Weights of a small GPT-style language model, trained from scratch on English Wikipedia.
Architecture: RMSNorm before each block, no biases in attention or MLP, normalized queries and keys.
Training: a variant of SOAP for these matrices, 438M tokens, 6678 steps.
Each number is 500 + 25 x the weight over its row's rms, rounded and kept within 0 to 999. Layers, rows and columns count from 0. Numbers have three digits each. The size before them is the row's rms in percent of the matrix's.

# layer 12 MLP gate, 896x448, rms 0.125, rows 357-414, columns 224-335
104:487514510495533491491523468507483502501487497461499512489509468499498517535520492493458461525481499485553465536453499523445516518500487512474505503516471514492486474504544502471480487469477496520526508470500445496537502544516534510518480526475485542525537507498494537485509504502471516521503523461527540513527470503497472500526537551475
093:542506520564459503457529547455480512490501531453517503519478524513500521470535487479476492515527496475495518462525502488516421453497598488513502461512482507495475510502477493484534482521454511500489520500510529478521512539487559510492514490532507533493501488494489518462458509495513570532503498470479519443507481524457472537480455488487
099:495491490509487488493499537522485544545536543528502505468475457475517485488501525492518482503478507490461530528514499508473457474480499496430489497496479487456432529496459498521463518492507496471464495524466473511521505498517493448493470494499502557521498525508469460478538489504488482521559505510494494482455442536539498508485462505501
100:510475507480500518503498506494494526518494508509500459492474508482520495531490491493510525510492481512494503523501475522462478513529496472469512484514503511516467566509462525461506448488524515463481530515531512453534512495513493521499530477476535479501494510534459554518485498581485483554532514522513453507505509535495543508464541511533
099:502483489504543491557503523531561490500497478460546495489470534475477508489548470499542467455518486477475501557495503435481500491535490509482560475532503512518512495534494508488483470524476521521485489433501507501519495524481505448504556523493485517567454479488515524531501550481509543498475507522485519557508500502511509512473556505522
094:499483492551493545528547484467466508485451540471468428471499544459447506473503466521504465506445474540511473519536475508476528511488483446502492471488520455504487475500513499488522527462501504472490454502465513505498504470497467494495528506479499465501543522521522499502505543513506468499477536473491512454505469508525493487464495498518
100:454470511490508492488500545475484460495496474483462502488522482489512456539529483515484505517472516467486542499495529494514538485500523528475495508469489513547481499489485458463473475480505509507488527485521494512517501455511498433517433492520511509537519480496473548497446514518470553444493501497476465538544497469520445506477543490521
100:509490511513584529559481471494495548527531517507482557512492493539498471505532485451498499504480495471469480494498470483510432453488484552524528522473490539504465486454513483572466489530482484473538496515492453447547480515540517532476485482509506491508504492506487496514495511469461477501472510529504515471518524504465495511489507493521
105:512515508464525498492473521508511517480495511447520487477542503482468545505498515522490484487565516472499481515529477463522516491510481567527494504485524506512485516500496492537507498533505506471510450493489532502487510464461507512497506508518535505483470503513530489447496484496484494497491483479487486536459509469531466501528492494497
097:459508476506483523508514505517500468530525544519480487463525466502541456485518469504512483517484480455517479473470509463495542510517505532502518496548512499485543475513484535497494513496496469510480551513514499494464454545496494499525481507496483479489485511495497477561512518497511501484535506505511480506524501492483481503466532490512
102:510487465511515560490507483492528502490513527476492509551526546525546458511515520470468497493466488495464544533506507518507498528509520479561490524532532513503505462462481504550488484511483453496515502479499518454512538507539445524489520453486511496493513517544511484463524510509519474499457539476495543528531536441427485473512528513449
101:504470498503468487481525473482518491492486492475501524460486481549493487504567494539494518496503439525518486448496489563470520483478490530501507478481555496500477463520507518487515538489539500502497523486510494514506509484491491509492461530476509458509452441486522513509466488518479467504497475486464512490527510467492516489458504458475
105:532526500555480510490545487469522504480474506479457499508530503506457506528488467481499542499486496485449503532481493527465503513492501500462451527536488483498469501504488461545498519498532499491469495496484540502471506514494499478510465468502511480507525532480497475477507517497514544517522517493493527497508496437504481520472531469506
102:490480495520476493495471501490490528501475508481521547522523534486481490516536489493505478506486509549508502537510489534494498530490465512519499483497539448471470518520472501534514511464491497478484459492484499488457526514517496498511506498489502446529502487471464518549480511530470516509496538468534483527528535464544509532528512471482
101:470511549548465480523517486504520508496453493456508508519493517467537489517529472497536505513522504473518472533546456466501496495509502508476493535502527518544444477514478543549502499527521552456510500519491504509478519520543500522531510489464568501504489532538499561537483470526510471523448505499519499442490546533462507498477494501501
102:493476548510467538505470457511513486489497475495486493498466464506489474477501516450475490477526508488509486535519445510469542464475485501465506498482519457505489496524538530504525548502491514481453526507483512497510473474496524527463521503509531521474482529518512509492508488498489508528449517497516536523500498505443475494502489473453
097:492524473517559461499507450455491500530492488482520589525510462540529507512522494485476527556511510526496527507482465522483517491558501514513477468506517491456546509493550537494503412505516507526473482545543525504522523559509450498505468516511472460476481516490534520476556521469483483529532437514563518512496498467516492507509504491501
106:502440526495488482517468516464514509550490482512535457475544511506524469477511480466485479527485537518510497508480524489483491521488545444540456539544535516501485475500537496471528525517463494463527506488479526521487445452525493491537489521487495484504462521492529482472477469453508455494485503472507472466437489519486552508521527495522
101:504531526492470462503496499475536474491507519536519487490503537452507517434522504431486467504511486449496489477505557464462549514488502493530474498455516502505488526490501494508468474485528523504513529490476535474512489496498499542510482473565511496510510463491507477501503460474504533465534511469546508523508465474478519488488498466503
099:459507479476491508510530487526509529511554479516535486508470551537552517450483510498527504508494502468504502502479527514510467491482539516476488510479526484519535513473477483558447531516548513477501538523485518519526503492458450511505506500513516470497535473530510467515496514523492447543505467475491491489510505462507523538498500509484
095:467513553449490491511463489498509521490494524501518503505555513512524481486526501547492452505514489469519502472502509457482465539474483481534517480561475535486459512476489496487480503479538458457485496468503487485480535484495516495497490497483536533505474496512491488499497514470511495481495499497523456517489496531503465471517467466538
097:511500478459532482516469503509472564477505493510509572555501478528466477496455545514530524526526496534449491482552534513518506538520476492471508465509495532529501491492506478517489493494476463497500543538513490527497529506490519454466479502488520487477495503529485502529525472527540515487532479452507519526507480491496516462493498514529
102:500485452428523488494469515448517495500487487490510488531483486510475462498526462497498500486457474483559474488510479517516513478453524541521478513509473517483518525501503539511509534497472490495515558554466469503512473465534482480501467540535536471507469475440528489506502480498483470530462489510533504502489451527493554485512532481496
095:491503493478481514507523496519469478504496501491446506514505536524489465444532546504499541491509483505484516540512483479526495500490546523519474486528495522463522507473464491515521503466490479483505521562485501486474525529505517500523495455499495503455496490527522449551453524470539499513491542443533523492470517500515469493449504520501
098:489533504524514519480499472544482470479456499568501476522520484468529486508474483496520547529539505489546532508524496532498481521506466510504510505549500527476482518550477476526465494474529489478523475516485456519491509479509480515508487514499509513477485521489528566491488449523494520503472516496481507539459514534510480480489498513478
097:506488503477500518494532457559531565488531465475502457483512506508533500531518471469490500497438454511488495539530494454473482535513475464517522499545519474483510523567480525476546460490491519475523458477470475483491491471536532472499482488543495520508505515502471476493503473487456489485469466480467507532512525461470514521484466469491
096:532469499504499472505455533508446505517538521442476500520483518492547581445512511500479487543532515531539552540460494512528479501508511497497503492504508480545494497458468501479498493513500484510466478493493489512479505514514510502532471514542485498481444504516485495507541453470527450483501531524504506462524504520546456519472466447463
095:505492526513495490478500496471487526499479512479519469481505510478515494444516483489498455504519465462506500473512559500548462489522502489495529503474470508487469513556479527483538467467509548490515475442481503514513479464525463500536510533530509489487495469513500488472531511500489448517506512518449505456467508503464538507483478507495
096:514467504479496482525533480498518487565522485514502479493484492495529496492536516517562460482506497501463481510491508561518504543515504530545446522490528485505494471485482514476477491508479481492445520501454509538546502498490473498493512479478490495508462490523529513497512471523510546495490480495469534547484468526500536516469517480499
096:486479461480488447456491471478510483487498502483538516491497524510501465470496491500488475493527508483496478505515489515483508509518447521516482532487466486507537505475481516493469472528500532514494470483521495523477496528546454518525507534488509482488461516475520478478507502530517488479522503491510516532506551537527498505459494504502
101:486452503530557512464513463491474526468521509470556502486465547504470488544514497490486481537533523497529559507500508476495465529516489472487472493522503509500503468542496468456502471473507551480489469489511480531488490491513489464524491489492482508486500515493510440475491511478476507500510499488497541549508494532500494522493488484491
108:518536459510516511501474456481533475531490520452483564473458532514468502483483481509517510514523545488461497474494500456488519502496481522495466498506498478508511522478500490493465519529474489527513471520473508455499500535536547487483471522505500507538518485494511475524447527485548475497477475473523455505472508503488504511473471502555
095:512506489495496524520488490478476500471482505543490520474515506478529453471536526472498505480484491451500564507446497472506463511505500479494494495509539534483508443502496529546507505491503508523497527452455543524514502529488481519492491510501473497488495504496469477508509474460471498464490520528477510506521559439532525490500565438539
104:484484491483499508482495484483459517504505510482509489510485492525458496513534466492509479531484460504525515510511546517495480495484480532506508537522477480551518521471486476531546502487492461499477521455502482498500473484471538463550519490562507512511487475468493479544531513449463507471478549500498482553539501554498521501525465497452
103:436533477510515473511480501456488507446480508464532535510495566534503519492543470505493507573499508510518517511484477529513512496492486500457486481452525488522504490533514487498502455489521455485505467506506529495492479491502507487545502495487519519513486498484470504497491527504503489456521500491471435507519501516494522527543517473497
094:535509459523527486530531482501491502507513514482542498524492471502482494496470511436500511530498496479504469510483514541460533505501485483479524494561524542487521513515481511502510484501464501554487496490472523467482499464474447515489492509504540493462487508437474497499542458476489465469504533523451485494508491469539491477518496451487
097:521515508511506499496457488498524480494490474507499465565497488492484488483524485503471531524482477490481498501461462496484487481512511567522477456517499472521526537483493501511515492529517501547536525538558504515505441496490474482482513514499513508532539519492493484486514486507497470484516479519508506537531521487497518522500502489535
100:493527481516486559550501541491479476472544494511501511476520503476526516511491469458533475472486490486460480483540524521521482469474477503535540505456516497493499542489471531532503530510519525469475436504515511534508520479513485525489479504501535512517514486531563513487456529485491512524537511512527526473449488528530523496495541470448
094:473512515477524471535498539513493469516519517491548527471526499505529556499459504520510539510506478505470450515508482541498482506481529487473491426505444495505492524488493519448462509503508510501493491502508493488535533496491506541521461538462486523476514510473532518527512503472494500519547522528520469488487491485487544534488511504483
097:507470472536517516532518527471458458469497498520535485483558528505514486478530470486486511465507494512472532486523472497513539559500463506540503469500515515520489491524484501493483457511536505544489538518510450482495540474449485452477489509517490492476494494530513502539466511456519488465516500499546530558477486518496491452478518484485
101:511505542513493502506495511484509514444500487535513498502495463429520486507504503495528511534484421485469489505483526448499502541467460500522514538513532502445502504443503480506459475533487499534504490475523490507500509479505528519494468470525529485489517528482517504483501468471493521455520478497458468522459508517543514526525489474523
099:516522523501517502514469566510512493499500503508528516485481507506522523517470486509536497463469515475474488476511517527467515489454495497512459487519478499532467464490538542508465450480470540531487493462516486508510524495459512493506496503463494475473543484471503493485545497495471483542514566503472494527505527533519508472495522497530
096:520511522503544495493480510523511521518480541528501481535511510498510482485441459542553488516462483497481513491544489524478530500497549509546511478495483491497520468472523541513540502513548506476492467513531464461482467455466510471481499529468433555470545480496453512536468468530504519499493482486490499450518464555469523539504511506485
094:495523512505522496473466486475503487526513469517503516517494495530549544488504500477503501491488525540518510499503520492483482505530498487528522501516493492494535484538486526492438496469467490496534500526473485493506483515501530459483535452526437471517455503479472548491555514496532502489497528462502475485515513476505539452464445499479
100:492492507505453490438477539487519499505500489464503495461481462457503495457449511505531504459491539519510503522516506474481510497511477536502497491488529466495455489500485520492475502491507492541539505519483505502505487539534482478488497486483479515516503510528489491482510502497482501478526479481548489548521534460542478537503532532515
106:517505516506513524476509504487473499509480498493564469491521506512480512498489467535541519522507487505452488527470524514481473449503530492485511538507568429507539470516514465530495505484531520476512493496434492494534482537520517533488508487518511465492450486504462484489541532498498495467518503496493474502537521519503500496495482480452
106:502530523475448516518531513468462499501547502486503500506479469491499487506523499477431539490481513473544494483534502526470501476525473502507508467456485508513488505494480477506549481484514521482523424512495511499549531517474447467495513449524468528504479484504510458457546497499538507529510481465510540491472533466502529487463494534498
093:552487539481499506514473470516517515493492499545505514458539478493511498503527445536536508502469512496474541532466520466502425494455496509493514461492469462520492510517538530479477525515469478513433499479483478516522436442491490517527490460539503494480519429489491503507528431512459502489478530524517461480537486467519506503535490470465
095:541464487443477502528501470490513494515520520514488478474497504545444477492466487510522538473470463509506494513490460479481494504516469472473480464526526508555538486483508465458506525497526509495533522498532524464512522498530487472453537491504469469518476442486501498446495493511476492479503497468492466502493487441514510468477505475479
107:483524522510502473458519484498516521541490513465481528493479502507538498535555521557520507541469489507465526505475473462505497488515489503474468498520509486466480513465510504496466554513466452492484487481495449506485531492473477491484494486500511507501473498462519519476470535507481494518529509500526518481467489499493490544474481461506
095:464496497505503537518505493520533497490485510518501514497489457469496519475528527509505488517517515472497505510560500497473477517523509537485505516510483517476515529511473460500528499492547527508507489528493543516557531500511476478527519541509497453507419480507477528518502486505471462491516518510508485472509508539500524522487478501488
101:518450523490493492547525522503498504509518506469507495493500486510522476506497531498516509520488444500493463488540479506454505530503469478501480473490480487542511523492473560504543482496517484493492506474546490516524474463474475528500523465513474437513519476532497518474529465499521517512455455492542543536530519510481481468525504502510
105:588494484497551530479523520500498524511476471452488500517465502497488501471504458478534473544494475471480504496528501520476497514436497482451471500528510528482498471489520513489466503493510468518519473532508522507457533491534504527483460508525464502500482521494537494469528528476487524502477459488499480514515476505505525487512519522490
097:467470487541509507494502483513482507480522490514536528494466489503520504460479509521492498486507522497476489530495512531500468508528508487515507503536519510507467478486525505485564460490513469530492513442530540474508546471501520485533552474488508523492464491521483494478461507507529498457536464500479470546526473514492522479524522466511
099:472492474508460506493534502474511478509500445529486511494523522494508512517528443514482514503533521503545486506546487513523544518512453512503486513497498476475485461492497487445529495495498519469484518498494491484473494512527503528433510492509497483511479526500520503491512468542501529517484539488500486502498527477538486486462496525492
109:485499519504485501500518490483528552508535472497519520534524491553497521513501501547536509476525458544515515489483514508482470543503451518454442467492550518539460490551485498473495499516535496482494486469497471487521509468552545546494452464530505496489544557454450471495518516533473530499483486510482481507528482511495493541549517488492
098:479487549506450515486483544473463496563493511507532521506482522505473573480523516477483494523521458456498499466504524501489490490484485498497504479502483527449559518530485480552481489529493500513495458501516466475513474515497519529502482493514528531484524493459493478483511520505505473504473489479491539515480491475510490481532472501475
115:459492534497547458494481478514468471508495444498504556479473511508502509542497516480487498529523505512510499453509472507509496505512486506493468503457519449481496483550503488438489507454503528539503503492465484468488539496520501496517494483503467498481487517457506491542525519529496520517534516515524467502495473502504525552494519506508